config.toml
n_head = 7
vocab_size = 3653
activation = "swiglu"
norm_place = "out"
norm_eps = 1e-05
positions = "rope"
parallel_block = false
extras = ["capped logits"]
init_std_up = 0.022
init_std_down = 0.00183
weight_decay = 0.14
warmup_steps = 434
schedule = "wsd"
decay_fraction = 0.821
decay_shape = "linear"
Each number is 50 + 15 x the weight over its row's rms, rounded and kept within 0 to 99. Layers, rows and columns count from 0. The size before them is the row's rms in percent of the matrix's.

# gate: layer 7 MLP gate, 1792x448, rms 0.0488, rows 2-36, columns 320-383
# up: layer 7 MLP up, 1792x448, rms 0.0459, rows 2-36, columns 320-383
# down: layer 7 MLP down (transposed), 1792x448, rms 0.0405, rows 2-36, columns 320-383
gate2 087:35 67 56 41 61 61 39 48 63 60 44 75 35 27 49 58 57 60 56 47 36 38 41 33 55 39 60 44 52 36 44 39 52 50 47 63 65 83 46 45 31 48 46 44 41 48 65 48 39 33 21 34 49 39 48 68 61 46 38 51 46 56 46 34
up2 086:63 46 63 34 44 54 38 51 64 30 52 57 51 44 69 34 35 60 42 56 53 45 30 64 39 59 64 44 43 69 55 55 33 53 24 73 56 42 34 60 42 51 45 48 47 66 66 57 39 72 49 41 30 38 54 47 54 43 14 46 52 37 34 40
down2 087:62 69 59 80 45 68 52 27 51 57 39 52 59 64 67 66 48 73 60 56 47 66 41 22 60 31 42 55 76 40 53 54 59 57 30 47 53 40 59 58 56 31 41 25 51 49 37 57 57 54 57 71 70 61 33 33 50 70 64 60 60 77 57 52
gate3 100:38 45 79 46 54 47 46 36 58 64 49 68 53 65 44 52 61 52 36 58 53 43 34 90 25 29 59 59 33 65 61 60 37 63 56 51 50 66 66 11 15 38 62 58 52 67 69 80 68 86 27 61 55 29 64 65 27 42 68 64 35 47 57 59
up3 091:35 29 68 42 73 51 24 46 36 46 87 40 53 58 31 48 53 41 54 45 39 32 58 76 30 54 62 51 51 62 31 52 34 37 45 57 31 75 28 63 55 71 73 47 46 43 42 49 38 58 46 50 66 58 78 49 43 45 29 56 52 65 34 55
down3 108:54 54 48 44 48 47 49 49 45 49 39 52 58 48 62 58 51 51 58 59 50 52 57 51 54 45 50 47 54 45 54 43 51 47 52 52 46 58 48 49 48 56 44 53 47 32 43 48 53 47 46 43 52 50 48 43 49 45 51 54 50 49 46 52
gate4 099:72 72 35 55 61 38 60 57 50 66 54 51 54 31 23 75 51 31 56 41 46 35 45 49 84 61 26 65 56 61 69 49 46 61 53 58 55 20 30 79 66 84 41 42 45 64 53 46 54 37 64 13 42 69 52 62 55 36 36 69 54 61 48 40
up4 097:57 54 29 56 61 42 45 69 47 58 40 36 36 45 65 60 42 43 36 28 27 23 42 23 46 59 85 35 32 65 62 55 32 35 40 83 46 39 62 84 54 37 50 59 57 40 41 41 69 55 46 68 63 37 45 54 47 19 23 46 37 41 58 31
down4 101:63 67 40 29 48 48 49 60 53 23 41 58 44 47 33 25 28 44 57 78 53 68 48 45 37 53 89 34 56 36 54 56 31 48 29 35 65 67 66 68 33 49 31 42 74 50 48 44 64 43 25 55 40 54 56 50 88 51 61 42 80 63 40 67
gate5 101:28 72 26 52 27 57 37 38 50 59 21 12 59 29 33 54 68 44 52 61 54 64 66 52 26 33 76 25 58 59 72 59 45 67 57 58 81 61 36 61 32 32 57 52 49 41 23 59 68 42 82 07 78 50 35 58 45 55 68 53 70 62 66 36
up5 104:51 35 64 53 40 24 50 68 52 63 53 34 31 27 44 50 57 60 57 42 51 39 58 56 77 44 34 39 53 53 45 51 35 42 64 53 41 61 66 50 66 38 76 64 25 73 30 47 42 55 23 44 52 49 60 49 42 58 38 48 82 47 58 62
down5 102:56 36 31 77 60 57 44 57 08 64 40 52 51 45 64 70 49 28 46 38 56 56 55 62 68 57 18 38 67 42 41 46 48 87 37 49 53 46 29 48 30 48 27 51 29 38 57 38 54 47 54 66 36 89 53 49 67 42 45 60 70 60 29 46
gate6 095:52 46 35 49 27 51 31 39 07 64 58 47 38 52 31 58 43 27 56 56 52 58 45 41 60 85 59 47 80 47 53 54 44 55 19 63 32 59 48 64 29 60 47 51 66 46 82 40 50 17 32 40 30 38 62 46 68 35 55 43 66 48 29 67
up6 093:62 54 78 39 64 45 69 40 54 86 50 34 65 23 69 45 26 69 43 71 31 64 31 45 62 46 50 55 46 46 76 35 58 61 33 35 23 53 49 37 62 57 50 54 51 35 54 66 63 69 49 57 23 49 66 82 51 58 66 47 77 55 53 36
down6 094:74 62 51 43 77 38 57 61 37 76 46 70 47 52 53 73 36 51 47 68 70 60 50 50 13 43 54 24 60 68 37 47 33 18 60 45 74 44 46 61 12 53 51 77 48 69 57 40 38 64 72 54 44 51 58 44 46 64 54 41 35 40 31 56
gate7 097:57 54 52 74 33 33 26 51 56 71 19 43 41 42 33 81 75 55 57 50 58 38 18 44 29 59 48 51 73 42 53 59 48 50 42 47 56 45 40 29 52 45 63 63 48 53 50 65 72 23 25 29 67 53 71 51 51 52 62 70 56 14 42 67
up7 098:45 33 35 46 82 67 49 71 36 36 53 60 26 50 78 58 59 57 47 70 22 54 46 72 44 64 62 45 46 54 55 60 54 69 31 44 40 36 31 55 54 34 56 25 41 50 46 40 53 69 85 47 48 19 31 54 55 69 63 73 73 72 88 36
down7 099:44 53 45 46 51 57 57 49 44 66 31 25 74 51 47 53 39 51 63 63 31 37 51 55 53 60 42 51 56 91 34 26 45 72 57 30 49 40 32 52 34 46 67 57 52 43 56 70 49 62 53 51 61 52 43 72 33 70 36 45 54 57 68 72
gate8 094:47 50 80 74 46 58 63 49 39 62 54 43 58 69 42 76 72 49 61 68 52 51 57 60 44 51 56 60 73 63 35 35 10 54 52 57 62 62 32 74 69 46 75 17 55 59 53 42 84 70 39 49 42 38 55 56 31 34 57 45 48 49 41 41
up8 105:63 27 48 62 44 60 64 59 30 57 34 73 63 65 58 54 49 51 32 61 67 62 57 42 58 32 39 47 57 43 65 28 14 58 63 51 56 60 50 62 54 53 54 45 59 65 67 38 70 81 67 53 58 38 53 74 17 28 50 34 35 38 40 29
down8 106:48 41 68 46 60 49 38 61 63 38 40 40 48 53 44 43 45 56 52 40 34 42 47 36 59 55 50 56 48 56 57 60 59 47 57 59 46 48 50 53 44 52 42 56 54 49 62 42 51 36 53 63 54 64 48 46 60 65 52 57 59 39 45 60
gate9 102:65 51 32 51 60 55 82 57 29 72 41 52 57 32 63 40 52 60 62 55 51 60 17 68 51 46 38 42 57 09 48 53 59 49 60 49 39 59 50 44 32 70 72 59 21 53 64 64 50 25 54 23 25 57 61 64 26 46 33 45 38 08 46 62
up9 103:50 52 58 23 55 30 48 57 72 48 37 57 42 74 49 58 46 34 51 43 70 35 36 40 42 26 55 50 54 75 35 51 46 39 68 40 76 48 24 50 53 71 81 26 43 60 50 55 39 45 62 65 28 52 77 40 34 34 49 40 59 45 48 60
down9 100:47 21 38 25 70 52 31 66 58 52 58 82 57 44 72 38 68 25 56 59 53 47 41 64 36 45 68 45 49 35 49 80 53 48 69 40 53 34 61 45 53 58 68 34 62 54 57 28 45 59 52 57 72 31 57 59 14 16 81 50 24 43 35 57
gate10 101:55 41 43 53 73 41 53 42 44 54 45 36 61 50 63 46 57 61 53 64 38 57 58 37 75 61 54 53 63 46 70 48 45 45 35 43 29 33 99 34 31 43 47 62 61 37 56 62 38 63 50 56 62 64 22 51 73 57 85 71 47 43 62 26
up10 102:63 61 17 51 90 33 45 71 69 60 63 43 42 44 97 57 60 65 36 72 28 82 29 59 38 38 29 33 73 65 22 49 31 45 39 64 19 56 52 47 62 67 29 48 40 49 65 38 63 46 49 48 46 62 46 55 42 51 43 71 87 31 68 51
down10 094:47 39 57 45 20 25 44 33 81 34 47 27 36 55 53 61 57 58 52 46 27 47 49 55 56 68 70 65 59 77 54 59 50 57 41 39 54 58 45 34 46 35 70 18 48 71 50 44 73 32 54 46 36 44 63 12 32 20 53 55 79 43 38 42
gate11 097:54 60 64 64 45 39 65 81 55 48 26 35 31 55 77 66 71 64 51 26 47 19 58 29 51 55 39 27 66 20 37 42 32 58 49 52 47 09 43 49 64 34 54 55 21 64 75 61 75 52 54 53 54 16 50 61 49 68 43 51 44 47 38 32
up11 100:51 37 53 39 49 48 94 39 42 44 59 71 59 46 85 45 66 64 41 49 33 51 60 71 26 31 65 44 48 39 46 37 56 55 28 48 54 24 64 23 50 40 66 59 50 71 30 56 48 22 35 63 71 66 39 59 69 66 49 67 56 45 62 70
down11 096:78 53 41 46 47 53 54 73 62 39 56 71 51 51 86 57 44 50 43 38 39 28 37 44 26 66 41 39 62 70 42 52 50 73 32 60 48 23 34 40 30 65 55 43 65 55 71 51 34 73 29 39 45 39 59 46 46 60 49 64 37 41 37 32
gate12 099:75 42 70 48 45 22 66 75 46 28 62 55 45 50 40 61 54 50 71 30 41 61 42 76 37 50 59 44 70 55 58 43 56 81 29 40 60 54 45 25 65 46 52 56 66 66 40 42 46 72 46 18 82 21 57 62 54 52 42 66 62 51 33 56
up12 105:66 93 57 61 57 30 56 46 48 60 60 69 44 62 35 52 45 62 42 37 34 63 58 61 44 38 28 47 44 61 24 49 42 35 66 60 44 70 38 29 61 42 36 51 49 66 46 35 27 36 44 60 45 65 55 84 33 49 49 54 46 63 56 30
down12 108:48 51 69 63 49 65 67 36 41 45 40 48 51 62 40 77 54 46 51 38 69 41 47 44 33 71 20 46 66 55 48 54 44 61 57 47 65 34 36 39 23 66 66 69 45 50 41 31 76 76 48 18 47 38 32 23 41 50 50 37 32 59 73 47
gate13 095:55 55 24 34 43 47 79 16 54 35 39 48 46 34 45 57 26 35 57 36 43 41 46 21 51 57 48 49 65 27 55 60 20 70 47 36 38 54 39 64 61 48 71 53 61 43 55 99 51 37 38 85 37 50 45 43 45 54 37 59 52 40 43 60
up13 096:47 67 27 47 66 33 35 60 51 42 39 45 51 37 39 58 64 36 56 11 38 28 59 38 53 48 52 36 45 53 48 45 59 68 60 68 45 51 26 36 39 87 52 36 55 68 24 60 63 54 44 77 67 80 43 62 47 65 37 32 45 56 59 57
down13 093:81 62 43 30 60 69 38 49 29 57 16 69 38 54 72 65 67 56 67 52 62 55 52 47 49 70 28 37 82 35 42 20 35 57 54 68 61 22 41 38 48 58 31 59 32 71 35 43 43 60 38 30 23 13 44 66 60 37 23 37 47 36 45 57
gate14 099:21 49 60 37 64 44 51 24 68 48 39 53 64 58 29 54 49 24 35 39 43 52 39 42 32 51 54 43 32 32 43 47 39 74 21 54 57 48 47 68 39 50 49 45 41 64 45 38 62 37 82 48 47 56 36 45 43 45 52 66 50 77 55 35
up14 106:60 41 66 62 52 84 34 55 66 44 55 41 64 40 33 68 32 39 53 60 50 30 60 58 74 44 56 30 55 40 39 81 74 49 47 56 52 56 65 79 67 50 36 50 49 50 20 35 70 46 34 47 49 84 34 55 56 46 50 46 65 59 53 50
down14 093:57 53 39 71 34 46 40 44 38 46 53 34 55 25 46 54 34 42 43 50 44 38 23 72 31 37 60 33 53 41 60 62 67 43 43 48 61 66 48 56 36 78 79 59 61 58 43 33 51 38 72 46 43 38 63 42 52 47 41 17 62 54 51 50
gate15 099:53 60 38 44 57 39 61 41 85 42 50 30 49 43 04 49 52 74 42 60 38 54 29 54 23 37 71 52 63 66 48 58 50 54 62 58 53 43 67 35 54 33 29 47 40 54 54 54 92 58 40 37 59 49 56 26 29 54 58 60 59 45 50 57
up15 098:73 72 45 43 41 44 46 50 81 57 76 67 57 62 56 45 60 30 50 57 82 32 62 59 57 60 61 64 63 32 54 48 12 57 67 53 63 46 53 49 35 31 72 51 55 51 40 73 62 34 63 52 70 47 46 58 60 60 48 38 34 21 38 80
down15 099:61 64 35 85 52 35 66 45 58 41 38 27 67 51 19 50 17 69 17 79 12 42 36 43 41 62 74 68 64 51 46 51 60 45 58 42 58 74 56 71 55 32 43 20 56 37 54 45 67 72 38 45 65 29 49 50 42 64 68 67 54 25 76 44
gate16 104:58 33 46 52 60 56 49 52 57 48 47 46 38 52 19 72 51 38 79 52 46 34 56 47 64 46 26 29 50 10 37 48 32 25 50 59 61 48 32 61 32 58 46 70 56 36 34 53 61 62 50 45 39 57 52 47 45 40 32 50 51 57 47 24
up16 091:47 35 59 71 45 49 65 65 34 36 50 47 53 44 49 57 58 42 46 34 35 32 40 48 43 68 41 74 39 66 69 47 55 84 49 59 56 77 54 35 53 44 35 22 45 70 71 59 40 57 46 34 66 51 52 56 40 65 29 56 40 64 45 76
down16 096:41 31 42 25 47 42 24 61 17 63 64 29 35 36 70 51 45 38 36 38 59 60 47 53 46 57 26 63 32 74 43 60 43 30 70 45 46 29 51 28 71 42 40 59 56 53 49 66 59 44 39 52 50 16 61 31 45 44 53 51 47 49 51 35
gate17 101:40 25 51 58 64 50 52 38 24 55 33 62 53 59 49 46 71 52 56 82 33 40 23 54 67 39 72 31 26 41 43 61 24 65 57 66 54 49 49 46 37 54 33 73 41 69 88 54 82 34 42 33 54 37 52 48 50 65 43 75 48 31 45 30
up17 099:61 76 19 66 67 27 38 73 30 76 34 55 51 47 30 44 57 62 66 42 44 66 22 42 42 51 68 65 56 79 56 25 45 40 46 73 47 31 51 76 69 52 46 84 51 49 40 27 26 47 65 72 57 61 39 45 54 35 44 63 50 49 71 68
down17 108:41 30 43 38 51 53 51 51 60 44 56 60 62 41 65 50 33 61 44 64 67 49 48 56 61 55 62 74 33 50 64 31 66 58 56 46 40 67 43 52 68 48 60 30 44 53 48 50 57 43 41 65 65 50 59 28 34 52 67 47 43 55 24 53
gate18 098:46 40 49 59 33 34 53 53 65 36 41 72 47 54 53 38 30 28 67 47 63 30 58 63 45 71 54 63 55 75 32 65 41 69 36 69 51 56 54 56 38 71 51 28 33 59 49 49 76 67 62 46 45 38 46 49 38 63 81 64 33 51 56 54
up18 096:52 45 52 54 55 53 71 53 48 59 43 61 56 50 46 57 25 53 56 46 41 25 38 65 22 79 50 67 50 68 25 50 68 42 53 12 31 34 50 18 67 67 58 33 42 46 51 62 82 52 23 59 43 52 34 62 25 78 78 46 52 19 61 80
down18 101:62 66 63 62 42 34 42 66 72 60 55 35 39 53 30 62 74 46 74 39 57 54 44 60 31 21 39 43 63 24 25 50 54 61 46 50 68 53 64 52 65 40 57 79 73 14 46 36 66 35 32 54 62 55 50 78 29 47 66 51 58 64 66 36
gate19 106:54 72 48 53 69 30 43 66 72 52 26 58 33 44 67 63 69 45 53 65 38 54 53 58 70 65 70 47 49 76 40 62 49 41 60 67 36 53 40 27 50 46 66 50 41 61 84 61 60 48 47 41 51 46 41 51 32 32 33 53 33 47 69 61
up19 106:69 36 67 48 38 65 37 79 62 53 48 47 52 72 69 53 41 48 52 34 72 25 40 58 69 78 47 41 30 35 46 52 48 00 37 39 57 58 49 54 66 34 46 45 67 52 67 58 51 72 42 61 78 38 65 47 62 66 40 38 61 68 49 70
down19 104:53 73 57 61 40 32 49 51 68 62 60 58 39 80 51 19 20 33 41 38 45 46 31 46 60 45 25 47 80 35 30 52 53 53 56 50 62 57 59 63 21 65 77 54 37 43 51 48 23 81 26 69 40 51 35 68 40 79 53 59 55 45 26 55
gate20 100:34 63 41 89 58 27 49 51 49 43 32 35 55 63 28 40 29 30 66 39 42 41 52 45 49 15 82 44 26 53 36 45 27 44 49 63 63 75 48 33 43 31 54 52 50 38 27 34 94 27 41 57 40 49 58 35 63 62 68 27 54 58 63 15
up20 100:51 50 58 32 46 56 48 22 44 49 68 51 47 48 62 27 63 51 71 65 71 46 38 43 62 55 40 67 67 26 54 43 31 55 45 52 69 61 51 53 17 45 46 40 32 23 69 69 40 56 44 59 30 54 40 79 67 49 77 46 24 60 40 64
down20 096:55 54 44 61 28 60 41 45 72 49 61 53 51 74 50 41 46 48 26 42 45 45 61 52 64 52 46 52 44 43 46 38 51 42 35 47 55 70 42 59 89 52 24 51 44 47 69 55 70 72 52 38 68 50 44 78 57 59 60 36 74 61 70 14
gate21 094:59 38 56 54 57 63 57 54 70 64 47 31 54 42 42 59 46 35 48 65 66 50 60 33 43 68 24 38 51 42 42 46 49 61 32 60 25 47 36 73 61 59 39 23 20 50 75 55 57 66 41 55 67 54 71 41 58 59 40 50 39 71 51 59
up21 099:72 30 35 35 62 58 40 53 45 44 47 34 48 31 72 58 47 71 37 61 34 35 54 54 57 26 29 67 44 42 67 54 52 68 55 48 25 49 64 40 51 54 67 63 88 52 44 47 53 50 61 36 65 45 66 58 63 40 42 26 60 40 51 73
down21 098:52 35 48 36 38 35 46 48 79 67 41 20 67 23 44 33 48 64 62 67 64 20 20 51 55 63 51 61 55 48 64 24 38 63 49 39 10 63 42 32 93 53 41 39 53 51 73 69 46 48 50 80 55 39 57 27 34 32 26 79 42 45 51 37
gate22 105:68 50 33 77 43 69 40 42 57 32 64 29 65 58 49 74 51 58 53 52 21 49 58 47 35 40 64 61 53 58 45 08 60 58 54 63 89 59 73 31 36 63 64 55 23 60 35 34 19 76 51 36 62 63 52 46 60 35 27 55 24 58 60 34
up22 102:70 61 97 53 50 19 77 81 62 46 46 44 44 24 22 53 44 39 68 26 37 45 43 53 46 48 77 50 30 39 57 61 62 43 27 35 30 32 26 60 53 44 26 65 45 60 43 59 47 27 44 51 56 84 54 56 71 87 36 52 68 63 62 84
down22 098:39 53 60 55 40 42 60 51 57 34 62 15 61 42 72 20 67 51 50 83 70 75 55 61 37 58 19 45 26 42 40 49 32 62 63 45 45 23 31 46 48 52 75 56 62 41 40 44 45 48 51 48 19 60 46 54 58 56 35 63 66 26 60 60
gate23 104:44 34 60 71 62 41 68 39 56 55 51 23 21 41 22 53 48 51 44 22 28 42 63 33 47 75 63 43 56 47 50 64 55 53 41 40 50 61 52 47 49 29 49 43 46 58 65 66 47 65 55 40 19 61 45 62 67 21 47 63 40 58 31 40
up23 104:39 41 36 41 30 63 29 86 44 40 46 68 55 55 64 56 36 37 53 67 69 26 31 57 55 45 37 55 41 47 62 43 56 56 57 54 31 53 40 51 55 63 58 62 30 49 66 58 64 31 45 67 91 50 65 56 58 57 64 53 48 25 45 59
down23 088:52 34 44 46 58 43 64 32 53 55 58 07 51 42 43 62 80 24 53 57 11 38 72 60 46 67 39 60 56 44 33 68 55 54 59 59 46 40 45 65 45 69 57 73 16 70 44 46 61 44 37 35 33 52 52 88 60 51 58 50 38 44 44 41
gate24 103:65 43 41 51 51 83 55 33 55 50 17 65 48 52 31 49 54 62 46 63 65 33 26 47 44 70 65 55 63 19 89 62 51 39 40 28 46 55 21 45 65 80 43 67 49 54 52 56 81 53 51 50 32 64 40 40 81 38 44 70 54 46 41 67
up24 090:37 64 82 23 58 39 57 53 37 66 56 54 49 84 43 49 74 62 41 83 80 43 61 40 32 38 68 40 54 49 62 58 33 55 56 47 69 42 62 54 38 46 40 38 46 49 34 55 78 52 27 61 66 32 76 53 51 35 64 58 39 57 36 72
down24 100:38 50 59 48 58 52 47 64 34 60 49 55 57 42 53 36 67 59 44 43 58 74 32 56 72 37 66 81 37 29 74 34 70 66 70 43 47 56 33 63 27 72 25 36 48 58 40 49 49 45 54 61 31 51 55 23 54 66 41 44 69 44 56 44
gate25 103:67 51 58 58 59 35 58 52 20 43 43 73 32 44 32 42 63 41 51 48 35 56 38 59 54 90 49 41 49 60 48 56 23 57 15 46 62 41 56 52 38 43 40 44 45 62 57 41 52 76 51 68 44 70 62 55 46 59 58 42 32 72 46 33
up25 099:44 57 45 53 49 53 46 54 27 52 44 61 64 42 50 61 52 67 27 67 50 58 31 67 39 56 30 62 40 57 41 69 47 35 66 30 47 41 27 51 56 34 41 44 53 40 47 65 46 54 64 61 54 50 52 11 05 41 68 52 47 62 36 48
down25 100:36 50 57 47 26 34 23 54 39 50 64 40 49 62 67 62 64 40 48 29 66 48 42 64 60 73 25 54 36 56 53 44 40 52 35 48 61 61 51 67 56 39 53 43 71 66 65 36 64 38 43 54 50 31 44 36 62 34 32 64 42 46 36 63
gate26 107:52 47 39 64 51 25 60 35 30 58 35 48 26 44 65 59 62 61 46 46 46 60 67 51 41 76 58 45 63 59 47 53 25 67 17 56 46 35 68 90 38 45 70 60 44 56 57 55 49 49 89 52 39 69 37 57 62 55 19 46 46 33 61 55
up26 103:54 69 36 62 47 61 49 60 58 51 25 34 64 61 56 59 56 44 46 57 59 46 26 45 65 59 23 33 78 66 46 47 49 69 58 68 60 33 31 34 46 60 57 64 43 72 54 39 53 37 64 43 73 35 31 41 39 66 71 28 61 19 37 46
down26 100:47 54 36 56 48 81 74 66 58 54 64 34 51 53 64 43 80 57 50 67 48 54 46 50 25 45 46 56 72 61 45 25 45 54 36 51 46 70 47 60 59 44 47 69 56 65 48 42 61 37 61 46 55 72 59 62 56 46 58 36 51 50 59 42
gate27 100:60 55 65 64 54 21 57 31 20 62 47 41 46 35 31 41 57 44 64 54 41 70 23 34 74 55 82 54 42 57 67 65 33 58 38 77 24 65 56 94 64 16 57 32 39 52 46 72 71 61 36 47 35 50 41 59 20 53 29 70 43 72 64 67
up27 105:46 40 71 62 36 53 55 17 34 67 56 47 50 51 45 54 58 42 47 37 47 89 50 60 47 64 43 47 32 45 60 46 30 51 45 54 70 64 83 51 53 23 71 23 71 66 35 45 52 67 61 46 31 41 61 43 54 51 76 50 40 52 61 68
down27 095:64 48 40 13 53 59 40 54 44 21 32 69 57 62 22 50 49 55 41 37 35 22 39 48 54 15 38 62 45 45 26 48 48 51 56 66 48 69 36 49 46 33 50 63 65 42 44 60 47 36 28 68 53 40 50 26 55 59 65 36 66 43 38 46
gate28 098:61 68 41 52 55 44 68 51 53 59 50 35 40 75 67 47 83 52 55 52 53 71 52 31 51 44 67 49 43 98 70 50 54 69 49 42 57 37 55 75 62 32 50 35 52 42 54 60 21 63 71 57 41 53 26 42 50 57 53 58 49 30 55 49
up28 103:44 48 45 56 49 58 61 56 54 35 50 40 55 43 49 75 43 73 51 23 58 56 78 61 69 49 29 61 66 61 45 41 32 39 73 48 60 69 36 26 70 62 55 54 82 63 25 55 24 66 35 37 66 68 52 45 51 58 64 51 59 49 54 79
down28 098:65 36 42 96 58 37 37 51 33 48 44 62 61 72 65 43 28 46 36 69 78 21 48 51 04 41 42 36 57 43 35 31 40 51 63 49 33 43 42 48 56 57 34 72 40 60 46 56 82 35 21 36 33 53 46 62 44 27 63 57 59 54 53 47
gate29 098:55 73 58 50 56 58 60 25 48 63 47 36 34 55 45 75 29 61 54 40 57 27 46 70 63 57 53 56 47 37 48 33 27 33 45 27 52 26 56 61 54 62 54 78 54 62 40 38 37 33 52 13 17 35 20 34 62 55 49 49 51 66 46 35
up29 105:63 63 40 42 62 50 63 75 55 56 51 64 44 30 57 30 60 44 36 67 13 60 57 47 42 30 46 67 63 43 62 27 53 68 41 61 42 51 45 33 65 69 38 42 49 52 42 31 58 38 54 66 63 53 54 67 56 52 63 33 51 68 67 52
down29 101:29 33 27 39 52 48 64 49 40 48 67 48 46 48 99 58 47 30 43 42 31 56 54 48 42 25 39 25 26 15 58 39 49 47 75 49 67 28 52 53 30 71 70 33 58 40 80 48 44 50 23 28 28 31 57 32 36 59 42 56 63 34 57 67
gate30 089:55 62 43 48 44 38 62 42 42 71 36 62 43 41 86 57 76 51 54 40 81 52 73 70 39 58 69 58 72 49 32 31 40 74 60 45 42 50 77 40 43 43 45 44 73 66 56 62 40 37 42 67 74 45 70 58 53 47 30 66 55 41 63 70
up30 096:60 53 28 36 56 19 53 38 47 39 47 51 33 41 42 71 70 72 42 33 76 46 69 51 39 39 26 71 52 42 46 43 49 54 40 61 52 67 40 40 61 93 74 50 68 58 46 68 52 58 46 27 50 19 64 58 53 36 18 40 57 84 38 69
down30 095:43 44 49 42 42 46 42 63 46 30 34 27 62 59 58 51 69 81 51 75 56 57 48 33 40 52 59 48 53 37 53 53 40 36 79 53 52 46 48 56 44 60 33 24 53 33 58 52 61 73 63 74 77 66 48 40 38 49 60 77 21 56 44 40
gate31 100:35 33 61 74 26 74 43 35 40 40 34 44 56 53 42 46 39 51 44 60 60 55 39 69 76 36 57 36 39 61 36 47 33 66 50 38 34 47 68 79 44 48 57 72 22 72 63 51 47 79 55 27 45 56 49 36 56 54 40 78 56 59 66 87
up31 097:74 34 94 36 48 33 52 59 59 74 59 50 48 75 55 77 44 58 55 44 25 46 65 60 38 42 38 64 42 71 48 35 82 56 36 35 39 34 27 47 56 61 23 51 59 47 45 48 45 63 62 44 57 22 63 45 70 74 22 43 70 55 60 75
down31 100:61 59 52 62 62 58 54 62 22 44 29 30 55 37 66 65 23 55 37 57 44 65 26 57 44 42 47 33 40 25 67 72 61 44 28 56 60 18 51 45 45 34 54 54 54 70 60 29 69 39 52 37 73 62 56 55 50 38 39 77 70 39 77 57
gate32 110:52 62 68 61 73 82 49 32 80 34 41 39 51 55 59 39 62 30 41 55 44 53 33 41 54 33 34 31 49 28 34 67 46 49 45 39 34 22 46 50 72 41 60 39 39 50 55 30 55 32 44 48 74 38 62 72 60 52 54 43 40 34 38 34
up32 102:46 66 65 47 35 63 67 38 52 63 63 52 51 55 42 67 21 48 62 54 39 37 44 62 35 28 64 56 78 27 58 62 77 68 54 61 41 46 31 42 58 53 61 34 60 42 86 60 33 59 56 27 48 43 38 46 31 47 46 45 66 38 57 47
down32 101:67 41 64 87 41 51 58 51 66 48 60 59 77 64 57 49 63 82 55 54 43 48 22 56 61 19 40 69 60 51 48 35 49 42 63 64 37 62 46 42 79 53 40 76 75 38 78 45 71 66 44 50 59 33 50 90 65 28 27 44 56 55 50 41
gate33 105:35 66 48 71 70 64 35 44 46 24 35 19 25 40 34 41 41 36 42 51 43 46 15 55 35 34 63 29 50 51 61 65 42 46 34 35 47 53 43 46 58 59 45 58 39 37 46 32 65 37 67 32 30 13 49 42 67 42 23 40 61 44 61 60
up33 102:66 63 47 51 88 45 63 61 51 46 49 31 65 59 73 35 49 25 49 25 60 50 51 52 43 59 48 58 47 65 65 48 43 45 55 47 55 25 53 43 50 21 64 37 40 50 37 64 43 57 61 36 53 22 07 74 22 67 51 56 64 41 67 45
down33 103:41 55 47 67 36 53 45 54 65 55 48 36 37 50 64 45 65 50 49 29 94 94 46 52 29 71 35 66 53 49 43 67 31 20 49 51 40 58 63 70 53 42 35 62 26 56 41 74 39 63 80 78 45 42 45 21 48 75 46 27 59 68 53 55
gate34 100:47 06 42 72 33 51 35 42 31 66 42 52 73 45 54 55 57 33 64 60 38 68 46 45 80 67 15 38 64 61 91 58 51 68 59 63 87 75 71 51 29 46 46 65 57 45 47 36 45 56 41 59 80 35 35 74 57 46 55 64 44 68 53 50
up34 099:53 43 50 41 53 59 49 33 43 45 36 43 66 51 34 54 30 86 46 60 31 43 42 42 46 48 66 58 38 46 71 43 48 68 54 61 49 36 30 66 55 39 39 32 73 52 53 35 58 45 50 37 56 58 40 49 34 22 30 56 38 63 67 57
down34 101:49 36 41 52 38 15 43 56 91 62 58 48 69 51 42 53 24 41 61 59 56 71 69 54 54 51 41 45 44 60 50 88 25 49 94 44 85 57 64 73 28 45 43 37 24 43 32 44 21 32 61 55 61 69 55 36 72 74 60 57 64 46 72 55
gate35 109:66 43 46 50 57 29 44 55 37 33 46 47 69 34 50 40 56 39 37 38 65 34 16 53 82 50 50 52 45 36 46 68 43 52 61 30 69 62 31 56 40 68 49 99 54 59 45 58 38 51 45 44 78 47 29 57 26 69 56 59 26 57 66 59
up35 108:66 59 73 42 44 43 53 49 66 55 31 54 37 55 42 58 49 53 37 50 42 76 64 59 40 80 36 38 44 39 36 40 60 73 59 37 55 54 53 43 67 49 58 28 68 36 60 45 63 50 59 79 40 68 24 52 47 34 30 55 31 52 59 40
down35 094:51 37 30 66 49 56 59 58 66 52 50 38 50 56 59 63 14 30 65 57 00 30 46 63 42 38 51 73 31 69 51 24 31 39 30 31 67 21 58 58 52 55 58 61 27 31 57 51 46 49 72 62 55 51 48 53 48 29 45 43 43 55 44 61
gate36 095:56 96 56 61 49 39 79 67 23 80 34 40 46 29 44 49 45 38 41 52 24 53 27 18 43 67 39 61 45 70 53 82 40 53 56 49 37 54 54 37 62 30 73 29 53 32 54 49 39 17 29 35 62 27 44 77 54 66 20 73 45 78 34 68
up36 095:19 65 84 54 25 61 46 29 33 71 51 35 48 75 61 52 68 58 54 38 55 46 49 77 33 27 45 56 44 74 26 57 64 52 57 62 52 22 38 72 62 47 65 37 50 56 74 38 47 68 62 32 43 40 39 37 47 32 43 50 38 44 52 59
down36 102:57 41 24 28 73 36 65 45 59 58 41 37 77 30 76 52 56 39 39 52 44 83 47 64 53 57 47 58 71 63 36 57 34 56 53 64 50 56 27 65 53 61 41 41 52 45 56 56 47 48 15 68 56 50 54 39 67 73 70 44 64 32 68 70